From a checkpoint of a small transformer trained on Wikipedia.
Size: 21 layers, width 256, 4 heads of 128, MLP 1024 GELU.
Architecture: LayerNorm before each block, no biases in attention or MLP.
Training: a variant of Adam for these matrices, 497M tokens.
Each number is 500 + 50 x the weight over its row's rms, rounded and kept within 0 to 999. Layers, rows and columns count from 0. Numbers have three digits each. The size before them is the row's rms in percent of the matrix's.

# layer 17 MLP down (transposed), 1024x256, rms 0.0846, rows 826-880, columns 128-255
103:459467455481528486566446430553458353493456534549528513558550492496383462490509452475574477563510591522436492468498457483481528509542497502510516476451468548424536456436507493463504452529613486428492485585510558581433390505561503562442503471622413466508565485476487487456386501531530457441489542438545532472542552400468465449583445569428495498540414549472411520523570477468502513550489
109:463513494353501543466428493576484511524523438455549476524597438480517450492440586493400543384522520454596520530472449523500520517563495522488493535480510561516520556429473423404495372463534520424514474450452458519419593497484464523449563540435438548565564489542578511426487570499552415480488525472492481440446454410419477516475446471505526500529467565565470579442519543505436583476449
098:527553569475518568479536568441539455435553510456543435505499442451578501412478548529550503435375498510550509547448571378521476500621438550562556463524527550540577515458518570561446457421528439470543500487505538423446444537489565497463481490482495459527480503470512478443441533493500554496443504469539667499549461355460511427468419635559454490473482519532451538478513481534457430597444
101:545543476485473530407474572501528822493399501533497474533501473530550506480504523567548573542484549536556515446436539499563487506537571480504462520536492556506488495506482535502488456535542542394477478577491505502513470428550516560543503597485516386436544483432498560522517528566456548509594483522547261478559453550515508484531433490428471478462521547508441447498401491420485545523417
091:510546503504508475543470536515475410550457584395516519468485563549379554567494533570499481491457487502514460509416384544490502447491512539518524561515514480445549507550485471508555459495608487441478481533447502459497472485481484487477540522455519412531478615485524438545507468498505459497411513456421694500422443533542572456468457398484501462444521478600466505500507561508517588508416
089:542527454480507453503549546456521886551469523571544521578478442512510464507472483633493495479478535497510513517420453513465507463464498497486545488545459458552491557488474533541491540578526444489469545452435520428501493443507469470545515471460460537394493490469492537472519459497477498515518484503493301495490544488535462469533450521423519542432503539485487498513501493492517483545462
112:473524509518553523490441530502503753481509530533459455434480464502566471574468525549565491544474457492532479455447443552487581534497516550605488488442509467450567501497511463564503513440544530504470454429427496479419471446429589558496536418512494569441476492511545548443485446415485554445458458605495341556553480534547449483424482477490474516479515407408546547557525454532473491404433
102:552538511508470489513480579522438261507510514404429610572419473502480493468551590494488578588442488510467494461476411536515458465536527551438516444474584448546494531562515468450505448470479433521585517491502532476463509530546552559447508437496535437486521574477492583464442516566463541593500479544484338463437494523490461493529603465534555489454384490489523495452444522482490588513564
111:419559547561396516484478505554494225449487502576462528531441475524584536474562626455538426550553529467556495539489559472552540480462458393402539392433570468515502530468425533517483438533541504513466515500516561424436417504524450516484447536476533541528507556517504499538513538388574527480548432527529349534468468511486459529513485432516465523522461550513483510462450468516505452525486
098:391504438568500593462472499432559603495481560494406452461570525499519510484549482509479517523463427466573534542515408494430598504531526515540497671473512487529483525449406601553487482486477528487464484470464549487450522517557517438615422496465421615456513589497483470524445487479468478520485459517531357445473497559485547467612492501479598399478472425489528594491532532451487500598405
102:570563548551542514561523553482432305509525505411511478437515464507528543513547492489509425553552441477444538536485468500444494443485596501488498604512526520375449516500462526538498488461523496495588393499457488522489594470565477564507543388521552481441460471437505520569462435553511503537500584489536396585542394448460445483492560577484517539548492555463419542510518490518523530616490
122:503406425550497603572591496446584478439522532462553505520576489501498524418528480494456461522554417507521515461457520619542543520460468511595493427456494527533445512451452576492462502524412529468489505467404480478477502453498566449452463601500516539430419426469522514530454545433452478461583534529506554489540474522475448442438451511497548524530599581497501520461486548558502531434518
102:443497476503502582480471528510418654580554506572424516485497470502547450442425409513539505544522456515509454433489517479530560474467514570472441576528462492448459469481498505547528439533502460528611442530491545531489542490463514464526499483446505480566545504507452450576523566382615451542517647586469287404537459478500522515480515521482642498511577482462546500484560517529557536561555
105:490513524534526462505499390468551524494506467602545497521520527392520506546490513458458458415479533461532534458556468469439601482460494471574468492462568532529515537452474586414474565523481410585552450457497518450452656448483547407592551432485488513430538500547446481535550457548490459517504439430530509518497476471481479510471514472480538350623510573513433592402480340495432556420516
084:577450453513496453441505472550548502558492516459496496595516472475471554409508537585495517461484566514529478575511464515505466482520478537509416465491466534580432534478548445598484458506505541485447489422460468520584519515503495483511549630583405427507342508554451415457456549437537472483454497510514320461497518470485538499474470435461404505611440504621495507529470485568419543517396
087:413593455409440556515477509547550861507509504479512449545502522560482508465524516330496491513485454437501444441480503489501500523479481491494511535414456545505538497478527552496567442506501531486468486522468467462493462481451589502412460482511522462477530480490522521479493502527540413583453529421521434520463445550527531564562483446464460439543518561604484552449508451525468508495530
116:434576477469404527423585474408490434553545495544454517473487473507554480485574549481461523528570513485496477524560552616487486481450434528406446519483570547419475434520488613483543527479450388479539526480441505552525430522480573510477452549520573555561521572436469498519467498499493573516505491553591547392504524508461547469570569457568487580537597448464504564483593463507543527464523
100:511508497455447485570545478573553549467463469503484412473492476445499482526440505521460560471487518524469464450474520502509519504529492486514491389484417607495505512508539490552536457429562578479482471425502438501436519478545531534617421450557478513484419558532538533475476441505543469467461453522535501519596466447435376493484462515466534510517515523534452540406496520491412550446477
103:464540434531530523490468580452546761529491529508516540548490519531488438464386514494407403525513468424510539492475515550556511482424492521517445420411513513547474518494509511527532467494517566528512501488465622499518516453525539470531499485539541487511462443569499503613508488554556523484429502495465439493507472476408459563472545478495423434509513547429504528493600411433428550458513
094:482504478486455508549508444494551712499469514485442449510465528556515445501515518501472483492493480470485504387532484475509576442515583529487643463464594484440470514533391519483494462555512495484489454517524575513551441517469461404497518537482574511544615421515479482551547387416522439491485489487520679546518449473427462517454485468512480545573526550572551523494502512518578414514574
104:414463547510522555553480667440504359426435370560459589467521505556535478432476478532413496549500493540452583504504497552488434539493506491518453540541509530448546445502500561509498573442523455542477552483469447507530491476513557483415484469404529503510509506476470436571461570559507440528465478377444522480515444609526519501515486453419537602476405535536420447457477468437486476449528
103:487489555589486441499479486508492659489459565532473336512496482579514466457487473502547437550418491537494555536514462537544539469491509531539396481509555471470465525436473510425583557438487465540388598600468565537453516505587578416528426455478547522453475483473521557470559477532499464495516426410555525516522612423389477490505457489566497430484512523501559501486531590488444572540544
095:505477535432505482437589591517482441536482407502443554444532439498447448519482462598480496467403473516446523490483478491441473475584511502548523524512526596405549474491512579419548431532496447534505527575477451437526578513467524539430528601605493477532502454526449518455529460529474505537519501479509485533529481415592583569532546452539546549508456536415401518516510507612470436450557
109:497530503444411578524556415491509383425577500448535471563509553492553518624471559473560483471468525461471477573596480464479470520419547540405492431512504511576441507453441470578516466556594424511503488501499534520465559569518497550426478560433450584543440458530481503498538508503527501527396537517589335462470560560511477493495542493475469514488593488566482452446535474509550446549472
096:486564534513536445534407531505469370508596469507526469531459484548470587575423577514573471539480473445589491476498463528412510500474455501504509605486651474449457533510472485570535486517531524546609504464446472566498501478394500493550496530412438475465517448558538554477524452505516534436334477535564401450514491480440472425503485558508488495421583459534591446506483508521520381529579
089:454464520421469538515461462527529453521558503500557476464507552489453449473557494577482463482597596542520495513419572455444544533462486470463443441469508467492522465501480475484458509501551504446446493414471527529587440466515506537509504540606479538542550540510500525410475497616503532474504457495449888510503469531529520460481412448552504500529510483447504537432543462613486503443495
101:467525447507456505529468531514466266503511537518542509467489502511440500514516451512527496468461531543390490455407553470517518470507516520498475502576510579551514553428567438470481476590573484523474532439515497394602519417517490487576469452470537567538476491419523533494469534485537501492454491491472245412493519457520501499497453499548478615470526428449525498497483553460501523469463
105:562523479604504554407399545510474323425371540590540467431496479499460455482525519386509497510642494489512545454506561520458511523443447489408520515496400466532508573564531515510526442467488529588472473533413444542488443546456560497485499413628506529546479554452517399505499533535498524507455509460440464525542460435496566481489473535508514553593487469470541420441503509498506498505579
100:588440485506407498515480558520507539536558482492479504378595411520560410487391456514491497495495538486566435572520536477523556556538438450472543535481460544605558569523412416507482396453463533386608524617395591503488404524513497488472484475576504476441403445580451537489528426504579553572499543506477366496551476470519539490527490488534569438488529466497467493507558475546403428400484
112:513542539464525537458446465543422333592531353612372506497550550514546522427517652600458434560518503525497501543471573499472525490530517463444464491473518340492438477384427572551542483492481424510537437546504577515516477629478534455445536433510534465529488505480502470524519508596492450483478575465538450578421557529439403441588535454526492553493486430448493460524521575506598487615495
088:558480473533482504472490523524532559519521475436511455556440509500499497519513472418539586556428489512477511459567540482466488477474575465526522497545512373510523455396577597528535455497526402478485523492460466457565409443469475523542531421531474467507497500468471545476526466518547498482532529517511635463454437446509473532459479531434508554608527512387491499498605532488528493577585
094:505447508513554506436465498561525627463482515440451472503497506558489462503531534597560452465465549559433542480490459522481562512465436478470515416489418454441440540452601496491460451524435526500470464395533492452380495486529548473475508482456462497512587590575490542567522511508533538503497486509471722462481549362479507422455439541509467515526448565518443525565524469474489520488477
097:505484499518597530506460487487467593474539414477555500508563535414493585551454513459495504538464527499406443411463611442530500501523477465498516571605577493583480527624527462416460489436500408536425541536452528474421503506537520507412430403439482471502457544513553490579474556557532504490426522570424452508374457465497575466445518509484466531527519545485437566550455531411536510489531
116:539489433426467465481502562514528521463554557522621433529479493494469482458470487631526444542466528453456510520474448623436540478539447535585558468433602565457517510446464514421442562519440494573452452433541449499447486483376384575583464500506536539574469499447499544428464491479564481465460440503423425443572465412402568442490454425466519438585539496478519424520550580489521494532527
126:482480415542414519577487513468605693507457497500528525390525509536500471459531450517553545479436523529491439534390549426525511443505433510463460576455458451435493502504523464490442464575555454460549472599535570546553451408493493580553516556563518469497514564458520523436569444463576473529492573530481331380472487504500470469461498491518482451449463537475513451415488455438602494505527
097:469534509460493561496492434481391517503504462449585563527486331514535508547484507495402519493563457443492469432507574480614422555486510519439555505349595508449431587459516437496485450531520510572462409529543515493509526468501495400531515523504487534417523497463518553481411595447533429527571574489514734444520468497537465461516481529433547453442470561567413451547571542522523525516507
103:500481482427647436522435476535417589378490451483421528438480458475471477519581518530448453477544471464529459407427493521503499501515427448555497575507539476487538504445445448479472525400468481542579488537478494547502418419564516430530430437476495453537469527566528515464463588592496568590518498498554491594541543476533520495455485566462488492547446451463516586461558475510526531429557
115:472475521425477497543443491570481705586502486533495469434498475442508432601466568574583518607505514493522509536448435492441452509516466508449417444554496371471486446500532498497491548475559499439505472481518520514411452528377555494463507371534517446560422462581510514527524430460533544400411593519512497454485489388494524495445553564562587495489501493501518427522565478443480574454401
091:548438478433461555386440549490524571461469489439540475566546490502456497536550548535419543511499465444602529601534520524478602422534518507505533447501449465480502573475517510586608477523480469510578468482521508423507517405467545473510477557518515481486521457450556439541452481491517435490467416528437756470538467531487504569419495509503527502475516530513598435531486458540414465526532
091:508507487586506472431433476510540490491568613516428516539467461503494424468568542548492485522540475459541475525520566544467594393453392499575470479509483568519558486470486478494532417607470429412518520402447473537484489394469494502555579506526483457496486485549523484477537453494589426496582462518517769561471514512547439461476466434483553469471468489461565408490529400507554604564540
104:483498414452433563574523542478487465477482472520489541473559400524536385462417434483476430553550589580565485598526549434545490524465476485560487482397520528534537474518476576439569561529404494525582549462458528495534445537433453515479435492440447464614479441530571386500502460543487470529566541470540607511458442537519531503435461568546435456429504384478473618469540488487468530469501
095:578490468546455477513483461540533507472515477520393532524561484520504510458493482396371530518430500610469499548553485514628457428438475439518522454449514451368582443476568478534447429597506467531495496555531607572585407479569414546500414488573583563489482527484537537536424549490472468532443490523427514529469492540536504505506495511560509501409429482491573554527493503451469517505561
109:455589529546565595412516541533441410535413523498518522507528419537448541441501508557529436482501484454537631510570338576548569543507526537527452510408451528504513447529478572482456592500499597550505405482565521442504507573545464510444560490420418477585480470434457476508377523500510518486480467558447350468594557539485480511491512513523516412494471520423417487578455567508413528517541
110:381633547519554530478489512563572565476458471413518559515496513540556470439502448520533527563433432465450409546487463429504452459526453498483532520514577486478360536467504511505467555509569538464552435492459509488493524488447483392422492453446447469505538448496535423468526538487556514452523493551531413508473521420504456516471554502615548398505522550518550491507519473456532423482476
105:491489616533463484382491583397527425464461502490545469578483464541493423524530434502472564501495499479572540610523514547424517480497466527346430450495533555586519476522523532470552464467513482518505458456565613552515531486506485501464568488397490532398486448498450493429462485501528427505524534488486468523456536560588533455500548524580470488484573516616499546572514440484522495506520
097:482472486562417527529403532509491514492512493472557488476431470515507507447457578519476418538572469420428537526567539497517486487438447553473507438514420475510544557497486552541574497518441526476448538467408437540468541506407506485528544533554397537517560508367445521523591460431474531544557626502508444427512504510558428407495511478481431562509499532479518466375410447449549458453558
107:450517414425450403495566556444502393642459556527436462477535490590491556501498412468456565477504537520506400554539550420535495578481507436502507560522465470486524393521549488424461523436493426523417503496477471466485461551451457483441501586535583522530487517606512425387529504511567440491543476496428461456486456544460597448562510527507479604513479507414543595561578513494583413465502
096:536496506541417549480404488431556413551520550505494493502514530529512462415544543563370538503477562534518487459460405563558479498469538494470515442481563552545549602451524541558580524506494507445459508547438528574563516391464537502469490502578548449563526468414509499455447642393431517472548414503469606421498520499525433470530500555457562570408479581457478484548462489497519506476502
091:542517366434533498493549607440525388441493570554422561511536464452500445477513518428513518514500501503485474543453600456487591506506471459518463581586525462519534487484484527509420452461486499505551485516570509455487484484438499477515494556571580483483624528549529517488505544561577523497557487522487711535617387555545438469570562534505619390489501489373493459514511467532545413464455
102:591456489518564426452480436445492507475525454393533504512478433493495513406528458400512556535525494543583489444623494511518576551489501492427399564572414509477583502411511477548575521578456425447481586501511478514506496521410534501463503438472480435513528516534442516413572517540502485450541490512554382541529483521432407480492612457576540525540509461520522569498493515486413493506454
102:526405486431541472518524435504538590616616519521526529441520541550548516493472518493516478442508561460518500555513623448535482472451452509492608529487455505513470570519613488518442464450538536453625512544454469560530452577443493543471451432508466461529556441493473559499547457469460550542545468536439370411462482511522451416530530552448454558416499552520495525527500527436514596537475
105:550378459463539410461506518523496493458482475546470588549464509546506498451453525544550506483630380475456515480455448531531455522492529498493471515477501545460586482547513495518444515535477463460577408575532550423430557493455473423444491489454411447477511505488538583426468585496469477639556558477477521496518612580450557467455578432441538564586416510527440437429476424541501559449548
095:520538513405500514427535417498582373424543530560532552531550465433525502572541572523487500511446560604448507463441493596484480368450630519460471558477382443533504448464567425512477424533553449535554517469501508551509457484480498583511474510439532468578473555522443596477394468561506572531480502557534366382379460529565520513422537405494450492547527416425463470531470456499461444558444
085:535500529472516537405526499516395805518469535498462521482402369457539560501498447550455511495539433508500551414472560495530493568512516463453514553497437463456458486531516450406455471496453487466485425546503492547495517484548520416463494495491450472491553496476481460463429506460464472502562521483473662528533543500553529516502472459452477475457503446513464541579547499500511532509514
114:538546518488560588556520523497552525437397450494441460537513489510411575428437468499533475593492487493505435508519509496547518550523569546541453531479501519459471507428542550511504489533453427578540452578511502521454434539495461530463541588547431446476472402425540543516501492501531516385493617468506503541532583503405453540463571528425568484514487480422517479522608527481481616602582
# layer 17 MLP up, 1024x256, rms 0.0864, rows 827-880, columns 128-255
106:492490431496552480531484579483531460583493630513400550452545517461499460554483510552551516412519513573466500474479476472430485495435540562476466537512592480540446534452495490490482538554623449565429559493489549619531549510512458516508447427502511581491452521547507563524506509491463515509585493598461477463432573535498554660459558449512584464574478586545544533566474490420547467451480
095:469487496561524511508462451486518468478426528520481516441558522525588545572468519500515535492499493504417522505533422549393601558451594530515528498434511458547414507487503511483511528602541569578488460502530503539562544455545462583428512564584566531385496440576487461479509464498554515510533454454441508440440491491477409571478475519513461388568478564464532531564562553449488492455426
104:486442448446388498521533528549561524482479580505511532430427548517555547449468569617597527496428494519393536603500483500428466458527517485531486503534521500463430533412528481491495637574521499432516536517521587562434526496528561400484548530485530507558494482497472434415495500395547503473456522516504411527512539430460482578546442508527524489470504537435569359567489440443609470455471
097:445435613451489511501538546448484460497481589515481465572486495481629574496534507567547569449480555429475484484496504551491446464481571416450506414516480586575468575501520422479497603451424523608593404374545478459536532451567492544515592457571476529476489486489489521511490495543467497461573573453579513545508543580486544507525440562579406393580487533468470475425565446472527499405473
089:419492542505537507504493479456484513473576496403547455480596566549502529493552468549525481479464443531533494527511419494457477476487499490621489535605457502487512558485472559499535587471452539433500460483465552477576493539488535521558543546564440558542460468515321587549477526376494599441539454562478384582456496555496467471439504447544570421483451549559414605522523490554537490534531
107:549417415517529442491434428511565478506499506526524522492459502446618564504555532487518527579567484505503570507501497549454423477469429442560520471493457511478546545460512432504575499468520514512574477430538529526523467543443560550514535539520488533400535488587466497514433399426498490523413437536464406506490545467526427460426541556458555377530460520501471527600509504538514591462457
104:365497532518476512506500384417520480532478463392518504484540499407536404491423491489502465575493543519569581551550454542513542565561502588527561451492466510467543552444573496562477559396483510461477573508500495577456518533475450414391544509497477539473477390592536484476491506459567494553517409529569501499486540474524461543465408490546477425479604480459477549528540539574482464453539
111:513520424474564373520515520499567485542551536466529457502566438424505508543517443473544467436351517577489603433571373551561540505488566456474565496546470468520460497488590442422462565545561513527451464464525474574580489481505413419591524473545472462496558453517484418518457545461504530574550499483443489380530500475432383475496524440506582408486454508503582473527474545506432511456428
097:507561555416462461552562490607495471433437565424520485565459458515427483498489499522550521510475527613542511512557485462642468453426534546489542442553499473491440541531635431460529477510448409500603556508559449541450413492487538484522607623492492413466545501524522474471398497431530509481442472497595468518472477422545433446371420516535520542440518545498500485503461443458571526560606
102:486447503570502503496497413557511486552411567560541498571534599475459550626455541547510555455428623493402561495477403503514493496577445466491448394531459504510514553540509584479398503485502551399446629419513491573472585496481430429469548473514508470507517485579472444509509472520488577428453410460479486544369503546575517552527475511541463450511480435446541474485490575551466469520581
113:430531508462538431436437471495495452501555382475536439567504513440460556466500475582451499464438510577474527460524508479457509476547563444485527439507596456561411546445588359539555472451501467530563437557613426394496545554427437451463579497572518540414363511513477504433498497501505465507584453506477485530585524587482543521495471566509529481523485462557527551542536515497425523527468
095:512454537471429455512524481493524486407550452571477503515468434491522471543540392465497411479452555523437476618401443499527498455502604571555528554559646514489490494434542441520522471551516573519561488491549553481489495452485548545526474548529486475496443451561617505427397414426505491486510497519581424513517531528478529530569491497497476482546516483459514540568585498518499435552537
104:475429486458399612453508548511492480531535528504492502462514479555589424487514436518525518555561465445569482562536575408398404487483488548453533544532536490457493581530524480543546471488474509465529557514553500484470446469547532536454477542482612442515469470506590534507514494540558513469478531595485417402535463408569493424497437527550506538464555460437541518623478479600486486550458
090:430490443509489526501507572431425478496491485544547554451476544525489426554477510501505495535584493463618519459565386535479488495437449442499463495492565424497539418504498545414481519501544501538548546575582509512455443443549479580492494451537552482447599448507509621510541518520524525514545516552441451576506465550513440539601570531518492509452457453432548524594526479462552415441435
094:495481489493477502514497476460571517457532385533532410484548484517554491552447493480484544546527568458450528531457483481544550556438480552459468505578468460452446463520562590442475359496608489539503560512549500507531499537554493532470480547558528484544484453434486510602630476445530517495479535509544407503475465501549433514540540547487478482395588549494443482490515514558390443429474
109:545496462510456432527450499576541458518526474451543482542520514534561484530490528553533450550415508539486595496529565553498572513419563567474521426575435452480478502546534551402492576509486499571492492501557458595427559543478468568490473457469546480530571420459511545538439557412547486536559505509526451517460508547485541528420509591495458505484523578422529509612534578521551496457497
102:543535470435559592481497470422434463473503539549501536523446519611476468525576503531518485518492500409468525486471524560474532448499464482539516517453592463527474492488458588395465435556480418561497551602580506452526571532557516519375521485426433585520519501538457499548506541495487571470501494489489479522518569476559462473490546530444484493515497557556579520524491466454586525491504
100:542548441499517505488512499478483488487518495567571512542552450563539468622438435487543513445473538411568627509497416586536577442456533556546475434442535495463488479399491511511507564473501425454532448592518504491447540408513480486548628513538456528480495538531407522530535524514498524494443443557425435563575502514481518520501563486465559346505441549501565578454608423492498454497534
095:447572566493628503484462452495421469541527497516535528468521466538631485526457516575451472487405513497452570604495495485489594455504419505495390564506501492473474562523462514490479487488447441536470595436456562486410603518560495486498388491449533516452476498449560478578423459528564506487548549556510501500539534426569554457505396590554475431504501597483402529504562482505516593515548
096:487470524561520470440462522474474459496516553602541514552515540518410424548518516479541554481459567475429540552509528433406488494477586560473480507503560519562552620518431431528468561423498579488442532542529463530487542437567352491494472630544514553401494478522447413507541531557453534511411517471460474456417462478434474512515515554680504461513547402569529589501528547507493422393527
100:507547416454484426538470467507456469487503525444559526534467659428548567489461537667471478508540522449424523500501497498489490497512471532507556526441519518508388545509499551513371479513458513478571481422586412437472494541520484519388589481486444514505484530514525445575519523479544522424520559617418464497465486478457521497427483560448442499506469510492488523603507579556561458452451
099:531522403540567405564483447494518469505467448500536540512481462486485533517439404500529544441399448459522501592535478544484492513434474535486430516450598457536470519478531512481511462465540492563505465427595436478408553490488412502501488516442528538475539504489505541476520500404572526521589579530483472463630460544451456393493573538517596356436450473498526491543511427552579576576498
109:452412514498483544398443485455565475488490418519498425362568534435581488487470477513527504449506507618454463526549472477629462534478399486439534519479466514466423509458516445594529537510468436533473576503516493520499526523494438465543581527575507476490512615496500477622520462464498522491570511563564478473525602463521483404507486502560480480505508621473517471571531555468532464510485
094:529400560545475492526576505527521498539411564497534549366471590441475421498544472538394540469559477508420536571553564437548471458430613506493453451515424523594525553451515411512592478548401529486494463431525503467553517440509470475503509524484503509548501520448503470525509485495525429510488511507543477474472560486448399588456484522490511520544442492524523557531573442507515468447398
099:522391507509507501377505603560492449492558503448529488570550469520549512441508545567404485582439465517515516594465344524573428490558485477496468501568530602534441555491509547480500499609432412599538472506509471450447578551467468473462545534405548405485349474467436507521462396491477538566492507496561533548503554470495490545451604509393423464466557584483518456554536604491455449519481
106:514494508507490459426533446519588481546489454479518538513621626450484500555495473516547463462421408532478540513606422495488494614466406518492514508532457465507516566539587522439484475442460511443542533517503490506434582486515495487455568517467501475433519496492483496572519572567503598527492616527447495435525507506399430466432468479554587484656426565556491472544455553440446551487472
105:496512501455509488548507447533542506476444433407571572420425530448540514618493497471558551458370549526546479554575501503516489509463546558678406543587521504430578513532508576431469524481415565533504590522559493586421569458480347509461497513526468469510504408583459483521502395543565514540581417540504461451532523467513486505456481559493569362534482500475460562519485483598513508502471
101:542450510434476527535564498551520466565495474525492519501443509477369519507480516472603505459491525543502528608477441558487558461406453484574515545526470448497472525528549519520507448384430475527478542522588527501455549463476527490531441550451405521490523558571478431549450463462555444497511456526480448535430562482506544464372533561524454495578446500524446491537478495399485522509538
108:549520458504511509437493488477549472536575576529583412562452528520527430451536519526535447440486528440513543556510546533491438537481529536583485479564476507522511557440586419528620411575533506593449505457597490518598518497538458422581563535498519518454544433497470491529472422545553522479441457527531505449456497491515462496470463514483398507579612554501527531543545509482454361573461
094:471498417485535470543361427493501486412496531546515477481518539522589447535515496512488478526473472493408554459494435605516484387519454564439529450459589552566452574581507486482454417505505562528501471566436482514474539536406535505482552648487464550517447544398433437538516557459507545465373650437505465449485396470450542471486564568518501516515530527511496495475498442589474523515468
096:523512453518451456562525463475586466387521521547622507502503521504625524550464432507568526573462465494502509526507390515524512530566538429581475548456577520434395534470484495486587549455557549493588430525570602517471499540512508552550523465531577525503504473473519426492488379468569478529356544495561475495432563553442472544491500562511548448539499554532520479499512423536503530490442
093:480498485481511534473507460502526488462494468561498481373532512564514502513570502519508457544546504493536630619609506526473500521562450560586422409491518558524578540462469481564563575499588432527442555451537526613558549415531498527531481512508442539497446462471444514487593448501525524557565496540591438532539546473518461545467417435518448425405544453527442547527568429628473503544489
112:522457509543540464487572566481562409602489553464466508663543479517439478485522442480473487468510462557559574466591511469540456481431477503451493439611510505557544603459524506505522509519575412470510495484447462466529404519549433450569589403532546462449533493492486547538530537548424472455590532533553486455543442566466510459531512460534561540557480581439546495521442563437443554476444
116:503536515442497415429475487536527456504391520514463506604553572499567561485488535540463453459434497507441600538569447445537514566534583522532624548640477478626508535477541451486451570566485495612569461471516437512448467471522530391512515470482514507419477470531484548498507547524466547491460533508477426532506493404434491527457487535536512505527612468492561474529534503535410423456514
100:468463518517449437517487596521486473482443500573524508472538538489518546517458497606517549477490527490514528512428462540449559450466560557536450499507402481578543566467492489627534543474498492417398444532550438527554517488557507392557517498554535501530451468561469422486480349521471423469461392421504485565502460552587477505481564531495426511491509534503465412588606519487513510563517
099:494542476537442465485510463514501501553526555518436568492590554518480418539457529541471439540484445536484627568561425394519472629428453484547521474517522413576505586585504541451520438488483460406484505530477461528553508532496484486491516420445481447498593418508394469573521452531539471500433446547511436489444490480526553535491527437485451514550492483460614443477420539460422534471451
100:511359494548480447520551572558534459500576525541573451495419573480524464532588437521585543568532389478457457545536503493510482451522423527585436487608503460501409444521498436507469532551547483486539386470566569526435492453496452515535552518528519497491477540516482484493523431474589491462408493526519464527483534535404486536419507594414591546523529620475452402512491471467524551525516
099:430517501504585493584525478614469476516464575443487607495489469582499408477554483495538515450484508557496496462503492480533516535433483497495492509516460619451588611365553564463392599496437495541430545476507479566510483441648471559480436447516528596541518503504482409453495541488547599459538472463436476429535469497514423538494440422416572450518489515517490553464587483446616522467510
097:451496484459557468484545422538446411494412520502509454508545533579505545608446507552600567461435483541446480525445491496428412542550468585545396532596463613465544457416466544468492506528489549470448442445507508418439576491570469511562522551553519545500598486483450520501465529480556528492557501439531509578578494504452540543551439483486460442497515527543489516487522493478491457493553
098:417593502512519543565489435466430490582432449459514515503498516504443473571553507513529494529443444528421571492547501517355441545506490515504464535533425566514474464539524401448381487459470470507476613508448466526451614432453487453405557460551506482478493477550428551589514565570538572558452512450519463430448446455545461514534569475537492473561433498504574509484543478490537486549512
096:505508536487507478565515548543473474492522533469544578538439588500517461545576533474573517543471420441555556540500553530488651554439473475555487477596471565549563576481504513471465495404466509452450537477563492453530574481464514414478464468527556578480516535500435470533491477559456425523579493439479433464505483485538474467359487503450517439565504492529425491502535556484488471463558
101:585474460501472396514522525549550443534513512425495455540539565442495534511477502561451517472457549484519440506471539590410480557445543494546520542551518497442443579551481461516533528535425589499632522447548426515542489489535517580515498525545488525475470484558466411474411478478547570459527432514545496469529515459490510498478418512573510412539441452537574524527472536550513597371467
110:492512428464485552470623468460486457420536510458549453557559588521489509481528498555515551440492548470504545620526481494431540577523467499526480534596539521507569467444543444568503462524543487368516518523492567553519445461627541490447398488572537522480493550443483532548588394488472569517570552461503441533532453509472348564550521509499422462421600420496538501444449433574511377497472
106:480496489504576547493555465496438473498572479424529572510513479495485517476463515520411440535618512497523513393431447491474391522565434507485536538517440515444517515429580584513449500568513436427495560533457494452517544543511413516589427505575405356453541479522536468571521453489571517473539511510536452490447556468402427468563565502457607471504546528487475473527543548575503535493428
100:493509566446486538503475442536474481564475545603549410511581563428464495497504439527489512459355599518533464513508515586377511496427463554594453597489584414441364488476493524458502463462477481459511458482482500472467483380625492527523479533471529572427518468541549474519468490488521520456519398539422462511493435512469490488513520602541594495516513575601490579550501554524493477585446
107:515393526466516528535395465447507443562434434415494495494486539448545440506437512485476485568500480512471466490519476488470456466486478540523393476543487398547428568443489493466456554514501489493536547486466442527437421508427512489551384446526487474472480584505423612558442513470490589479559616444570485510458468563462489465461421521523545450439535435480517447505503472549480541538536
102:494419528471569490444542492441502456423578499479530413594524523540440508542451514458562528440451472484520523521471498473440596493462418481513587531572494441556473442555463360505551587502511525448589465509578560473518591544488505531577503546565559508511527480499520487503515454519503539521574429474539505514489504506504501488510462501575480439507622480514605604521577416477495499454570
101:423527549503532449474466487504584456484560413482582508493523515496496506495469501504442416454560538433456519459440465602484491441574501587544539463478509471465456556549498514478623526455482424486470467488434453539488488487598593456528493412535414462535468435573522443552538541452460441590453417405525513528426618563520492609452553462490438525459518531595451487527555497474479571456622
097:524530425503430478434510515468495462520543550499519500484502569501501411542597488563466454467487534476477543461563468478577478405443510463535486591518381551494461480541567437475505590518557483503404570446501624540584514481522531575516472434631489497441507454526464449529526558471535518516535567468553468508526440511469425498387524409483443551538483514505518510554542511461479480472542
099:428471447420494471574510554525445463478434542547441497436551555434485402505506478548570572488460465599459507452416490532544440505421463537502419437454590545554567466458402496460466430527463546494500449540541499497507554390548412552437588548529478505495513564477520531526559483549539556438535465502461474584513521534563549424558452537574511534508450469461457383509522477473495526514507
114:506446497482582556464503457470567437498502553505500608542499490549575511580558499508502482511430429521474547512475489415539473394480540496409499492561459473430525438538478444521519520458525556556500584529536530499520465461494549465496555578524550448455536562551427475500537500481617477501534623532495477516494532554504419441446530401592563508457547520582572503619464509476467463504420
100:505435550528558437479521504464474450527557462466486524516496614516435509547537436509474513479609428480472514494473580471502494492527523527513492484565498493553498520559507507422474511449468513499538485446487529479542487496614525389526544484449565516514509621555449623562622533512518488484528539554439477597487398528401510467505487477535478480560555465435507570510462508624478460411424
096:568511410552453373524545478456450488466418530632510536460493466508472521553502456587525500483433530476557495532513504603484523460436443554523494462562573563550537552453504452532517575493603491550485493479638556459465493482468525426475496530466547462461517405558522491568553412493579412540481497457533489511460485546532399494471514455447526462364491535488428416514598456522457599556489
099:434508464435556511500529482532469463478426518551439504512542503555491456505529511501480515461533549475523501574590495476535436514552587564461439591476475606480505470516578485451544473493455557481451471571494482477550471447477512548505515597538508577474453466412507499462467520508490478438416612479484443452551537489482463500537519385450536517522525613470572463554491481534580591474581